Each number is 500 + 40 x the weight over its row's rms, rounded and kept within 0 to 999. Layers, rows and columns count from 0. Numbers have three digits each. The size before them is the row's rms in percent of the matrix's.

# q: layer 2 attention query, 64x64, rms 0.131, rows 0-51, columns 0-31
# k: layer 2 attention key, 64x64, rms 0.138, rows 0-51, columns 0-31
# v: layer 2 attention value, 64x64, rms 0.107, rows 0-31, columns 0-31
# o: layer 2 attention output (transposed), 64x64, rms 0.106, rows 0-31, columns 0-31
q0 128:519513522503577498511513416490481517473524451529579417511574484516448413506517542526482489494492
k0 100:577548554498533557422546453463497573538433544549504508498499511565503470547489468489544438504539
q1 072:423472459475443463469521532533566496517517546524468590521453407469554502496496494476575498499489
k1 059:521566466548529458465490526448424506494498482456528363586575527563490486532501499496480476464503
q2 100:512512509493566552542458389438440500502474493568570410511506521541433436453481547505496502487489
k2 096:539509488530489529485525564462585548470467538558537548450475496541505468517513515541516461519536
q3 088:409464557523534447505542406504511550484530494463474542540547489448514443453527520510558507491507
k3 077:543508517487566491478475412474476524517497561493465508514443447568464498510510508516509476509455
q4 111:520514498449497504486513385495457494514493535590601413529498550587458475484475542493535462520509
k4 096:522541484570481504515495534448474554491504480580455438491505548418487405533539482479503461443571
q5 090:548483490434619506499488508491474486471533452393532485510522456495476513476509490445469560536500
k5 091:498534465460544491492496452481500559558476526539521537523470516605525552449482529589559464541522
q6 090:516476404495461488471491542471471492562459546508467527464437496535503535474492477474538470558535
k6 087:523534489530458439527482541545506552452568457420551539490527546441513468490500510522438516471498
q7 107:438495516416580487531492484531507568536545517463479486569464476601436502522545563445473502543521
k7 100:524465516501492552493513494460557549485407584490496515450466486473531461530493473452542546531515
q8 097:511465514469551518522494498458444510515436411505531460504561537417514448473468464477532513399506
k8 092:484539428516509483552478492435517505500444523461553548470521533496471549486555477478415447463527
q9 081:499523430518459451536443577488447516486542492527467538433513445472526477531468454533485443562523
k9 114:410443489453509514538529545439506435560475433496502452505471503555493566450457424480485486506498
q10 105:429502491486466443430519486450500525441548443476539500493521510437489468483530532502509528527468
k10 100:495538451540436511521375502545483491536576530494520436501515457412502460496486499554555458444548
q11 111:532462534501433528463557548499504456485442562469439559474451504504545574437497495484523491543467
k11 104:510485434471520533461440446414486499572461446437536470516496519521509554512447474572513438462507
q12 101:520545598530526638548548550540501442501497493486529510486493468425531543508458511527494594519491
k12 108:525457539483481510448481464456514493509436505537515458436475468474453486521503472526513446473472
q13 095:486585494467498476479561455483499520464499498446475492469519503513541431459500518434489472547524
k13 090:488489523494542561491432599471536503501520581524485532503472525491532529575425471461508493510618
q14 103:486481533560611478530458425445493518548420476522474506506499552502427431549492550476454498473522
k14 093:435462561532471530487524462513491478449597465467556516539504555491518457472528503454539553498463
q15 092:534548528575519601527549495495481531535502501555481526516448507587515496418504512446522482509534
k15 111:501506525494522474545420489478454489593527532509470457525539496440486562450475560487442564484587
q16 118:492482562488606473509514478455516516528472485543526500584521463514455444452511517516543519496488
k16 113:534435513527477484470541500563482419488454475531506476471507549472474474573471474539467400471459
q17 095:536476459483415445472515496488499518469529474541471494500535512461531540505484551537533536573477
k17 112:516562523562558570504532487517480385520556505505511413530521474452521486492523474522522470561443
q18 120:541513473519469509524476583529473450508445534446492538478469424460525516470520482553416544490502
k18 104:599557446492543527480455505512463514523497563594511512542474441570527558569527475580503511480474
q19 101:530469547480495427486513504449446515603509446552498575512456429489537451454453482543479439539474
k19 135:572530533495518508499550496475562512446485499513494496476507549503485515545479561460524522518541
q20 113:409511537502532520501532454439468543479541492487504488538526497473541457481579528595477524446527
k20 101:532485486445514449465423554517500502489375454466489504416475362478455484471504523508482502511493
q21 114:546503560475533515492556427540412563509526472514397479450482499494520510559538480589455450524485
k21 118:466468545566522502527441471528556425493513451449504477522570491544514480484472495493532528438486
q22 099:402478478516555445518545516507563534459494424451504505545481532525510528483463524457505508558452
k22 095:481445450563484495534505495493505488531518519524471511472535542455479535538451505512407540531473
q23 101:529540568452503461484561506492481430470485513492566503471441446510504523466475598477429495551503
k23 103:534485384488448433582464526476522491534581465526496482461541514526557502478507471562568547514485
q24 112:475480519503473509535454486498537456512525496568428503543469506405464489518492512495502560584536
k24 111:518464535516485501454525508504550560494459557450531498443469548500587432537533513484493484494531
q25 100:510551536525521461494436509487507502448462416419505542524456474458538522512541506529569476524528
k25 104:485473530484495475593478512532561556495467563481434496503529547466490412470517426557491508498492
q26 112:478467465530501526475478515588500485565521563471459530401513475461537507474467476496513536484501
k26 108:488446576517523445433485523499509510514532473456447476503484460578475605455453523528504489543494
q27 115:512507461507561532568484487493482534530519521490487539548393555473494548504556410455560498504496
k27 102:587503480503459504527517496496550655521512500509542492459535436439539501592486498446500535490523
q28 110:465510578460556495460495486472526516448517528511478554514435454512541613515453438549482513481525
k28 116:503486488450529456477473456460499502479487520523508526466561506505566423491530521491523420473513
q29 109:565386553499511564449500482500461548460571557510489506545494538382520506465444509518519478524488
k29 105:502549505523540466556597504521558482480431436530437503471519489484570522509508508549517503439519
q30 111:503458496491487515513491564493478491594578485439493549511488561508467533562502516492488451475604
k30 104:553464487512527516479514469496403488520450495426475527470450487498451422470452508424527444522514
q31 109:544399472430473576509441496534523512451481432541564515442477444520524399509498452495547472504558
k31 101:543557477536463446499481555537540484504527577367530533502501521527538577438476468523491493434469
v0 108:539531581530500479520482552493599500499596539444513475497483511501553484571485456552527514454441
o0 102:533464553560547600529516522476539452464556485467482526517497600438469541559496461551559482522471
v1 098:571520508493495521487531586499515494501538496540518491430455486511432511535513484538394561490472
o1 114:537466535515486467455597541542523510462502571484509489546487493465494506496555567513531548514508
v2 105:522586572516512495507489491536484437528415510508463506518424535471485475541553451488522454576511
o2 103:553564489512555463526443475559397517482565536538481535483519555496448497495497473536472458494466
v3 084:462549500543523476506469443565498548526464444441486485482510470460500549462542505493442530526482
o3 094:486505494493524504555518436558502428450518433434475489480459474494504433534553531424489486551458
v4 094:586504532394523508516466552478513521474467486475501456545512495544425506522518563455507520554496
o4 108:510543554453482443473465504497496530510531520446447451578565494454482529509453546547558493494614
v5 112:519432523501504487501426438450485498476553527538472542571507487554504488511472451490490484509416
o5 125:546381495447496458505562500531533501488514502531533502474559543489487533468493521503515531471484
v6 110:544493406467546456456515528517514547524490465506479557455561437530469482534497419458420452497464
o6 114:485500467451576449486557501505486541487512489554527524481556412573443472499495457466539548524443
v7 116:481525541515493476429536496446484510581449508528491512533430561496506514521436440477443476495535
o7 118:478510556526476483429475462537529476551461503509484503495575532434554469439501474492468508505501
v8 095:535504541579536524524498478479433531451506471511493477482503451570488586507485430464526508464527
o8 101:492468548462483513461477434506448474503540470516484484494479466618564537497438390505513487544453
v9 099:575495490573500535564431489464564531540534468532495414475539487472496464476477474473472546377506
o9 107:546475509549486465448518488536504468525471489532484528566564516479573438598492484418563563519499
v10 098:457632517528457553528537484506590486505521501539510487471443503468509455607518428505517574533478
o10 107:560470475476446530503495522530427472408542573466472562464566511447544532449519497529529516542488
v11 101:561527494482522495513425477525545513514509481480549504468474483541425480442478522490433485550472
o11 111:548508537441539489533521580530532472535533451553487440541453429521510459514515543502450509504506
v12 107:537471526527497540504488462447454589512457516560492516539504562450485514470460506546542486479403
o12 116:475496474499532539487579479414527513512445469509550497444507509521504477445518523583493465502440
v13 091:519513521538564465470480480481501548486599565502506474485540591498477488514488491476443487496421
o13 101:452543531523476531510552490514498483486436493506504509536553505482468518519491528502512596436445
v14 098:588567471538508479537448470485501539523506528490409504524475482474469477418492483477538464523541
o14 104:587498508437474590542471490490507514569474443575473488497550433510504409517469499501551481525490
v15 097:496473537450518495451532540526497542504519500537529480551455437470450477525503496481536450590554
o15 113:482481503548500506468504495568486508469498476466472447477489453390486563444474467456544451501542
v16 103:456533529478477540451522474464404539512447500487455508485562564514507555593503556505528581533517
o16 107:420581514501494534531523432516466493505495519508509507418569506502601527539509510565473444428501
v17 100:536546501553499488467484448479475549538564479505500483457494501551523482559516495505428456507506
o17 109:508446477511514456432501548600478534529510523556521476460491405468566515536562527540502531421474
v18 105:520471495487463488504459559494534583486478499502591503458520523424558504488493559514491427437459
o18 109:525512487502451522425578510453524542408440493451521459493404517523502460462506513481461515495495
v19 098:470498534436512532504520524490520479484505430450544455484538492415487429561526499577475464537500
o19 096:482598476516540537541485480470529485461469475455521519463499564446522479488466506497520440497498
v20 111:500412522458527533488520518597482511497482450453534544477515473500487495449508550548491491463443
o20 109:430476538493518488494532561521497490533447484468470481509418479560449449526494557472509521538533
v21 104:510536436509435534469575519505510503524518484452524527537449532548508514466533434483533467559367
o21 109:524545499515477490501499560525524603445547527484459519512473497507427509559505465519521526520517
v22 115:591472498483533410518540496501499518479522513522501428569560535443488530448502481499506548539464
o22 126:468542491511600519523463503530593443495506514486500427524549507440487576543463485497499542496489
v23 097:522504504502436530541443465466489522525570451502564577510591505571501457417535522531462483524543
o23 103:509507464505417508513502539540504442506490394531526524497580546483477454493527524511520481546568
v24 095:499522476531457513411498478551452546465481493543508456480431452532471458487520517455524507478489
o24 106:527482555499455452530503510584488539476477460446497475490443450490483544520449490466476489523490
v25 105:496452442482474481566517523526486571556492535546459539480437465508407397518535497532424474525478
o25 117:580465493528541479529559490486482494544486496455490499483472494487465477458454465527447494586480
v26 096:505427524509509438555517550482541505448536509510477485480510576528533428553454512518503490462549
o26 110:438469518553520465526555499504536547476450445500510531462519526420496499538435474555491520419499
v27 099:561479487541416506514536500510459465505491614522466449494479515542538514538533497512494424499528
o27 111:510551552524429522542508527456462499604444484497466504467505505497498555574502412472487595449516
v28 113:510495499478500561410464496463609478526474498517419546488538466464491482435507542462441460495439
o28 123:507464521493525503448521494462477504411449457532497524596567452487485439495534507525538563499518
v29 099:417559482418476519564431511536486485462501537534449445461497510514528523510533467399478444486495
o29 102:555517463447462593489465451532445515504487498468487484514518516528565555510454445433447522514538
v30 087:502532489604490486497584521456462532425517414467526491491528511473554457426488493465401502499515
o30 108:419550493518501471524474489586512514487497463491444478548485457483507454581515451515518505471510
v31 088:552516513535547537445512504464465469506540498515546484461468483468562503502424530482483499470552
o31 091:460526507526485483454431433562449487468531506415544552493492453449472527503446546523500511506552
q32 088:492473439580457515479492554483516454513479496422520406455514473441471494489503539462542500530527
k32 072:546495417548487434541536485499554503545503476459505453533407509485450431565451594506514436547531
q33 059:481466519535503460462484541504499406435481567465480450543525519525560478469552450463475487544599
k33 090:542478534517528574502473428487490482530520433542489475487497582485527417448500533405519509499548
q34 076:513522501471531538472468510485478438499550545541512464513467437538543493596464483596462492467566
k34 077:489483507416501513436524451497435480490460553496475478479523504527565494486468519449511586447492
q35 082:535527492502453509526545482496483542459537536576544523563467547507504518538494453496528496479481
k35 077:471520565526441517515499520554492517442567549497493513504504418479527566496436462557557561482463
q36 077:551493473506558485414482518556552475536471497522490502494413411505539564521513538489539454477535
k36 073:484459517430518478482525498507477536548371519509448470482491499520495483554571446505483570508465
q37 095:453542522460544534493457446525456575507531530530523496460472444487556513523505475622382518536501
k37 067:450520632553536480482487475524524525527542487484515495422484497543541546457456518435468558498482
q38 076:440504501513477428518487479442486490509479511428462503549524574527426474521554488435447561446506
k38 077:617521462484529463484487530464555533492542530482463482584458526489519448549475570445519512490510
q39 085:552499521504462394520577486537517535506497514464479465526547554489445519490535573445512453503461
k39 079:548480452465505556536458534483546532516445510523455512453599531455416540553510484510498452536488
q40 107:470490519434458571462481476509411468495576508519525478453461448522455528504437461581411480537531
k40 086:472526468575504486546488475502505476536503534528546509454475423550493495504406537543547481527510
q41 076:493523503479443588519458577406451464484545559545468509521471538523479503524501443473512522538469
k41 098:441559473565502473557509447477463508425478478513503468529476469532579414488501448447561566453516
q42 089:476448529500536450489526439552567522471519568468448516503497471514538463503527522498472483488503
k42 100:398502536491467507477410475448488517522490462545525508422498502546496510502436464543483516500546
q43 082:515493448563485479508543440467526490494583565499504496516479535514541447505526518400513466522558
k43 099:436526496519469557472469536482509438525502469507522542452509497502519550441454512527496451503465
q44 097:495474499494524495492511534504521549454498471485485414468522563530517577449542433518418544553510
k44 109:453536470544467467570482473514419467530485449475447447455603487441464520504511503521539558514445
q45 103:439471503546510482439501516545500538544513459520467460480538486439501454491492505512523520472511
k45 105:449525492518530505462443538461510509581541491482453477477548500487508555468476545488509486559509
q46 107:495531453543515498513473516482545532515500603499451490541474587539526493432474570362505486539489
k46 095:556501503488451460497494408539442423474542494477510521474418489581463524506494436468447467477508
q47 089:551455521494523473468493444489522488491544519430493535567391445452531488507501578457468542501507
k47 101:537503494489511560456463565522483500488509473482537564566466407414536496498455563546508482532441
q48 099:440480472545529474522534501513570584531458552478447591532467552486496542489543483483464457499536
k48 091:492487517508461518430489560490538485458529540560546535423512456475452479423463482492444412529503
q49 112:545527501544460533524450527568405457528568447544539371482545470517485457537478496531470551527461
k49 127:499510461494461517496430467572495412572558490507480473498521412519470573445556488498491421518461
q50 096:529482447530402558516484454454466458535520562483428528537512464460535540468544480532486507573483
k50 087:556449485486525485440553547527465500475526484494514478514453421507537496473477514536431536469564
q51 109:484539503528512428539585523509570490543521528454467525483453454484498495571485511513546556511515
k51 127:515518432534528488470490503431521558488496534456518522544478473432471580493464524470485498568605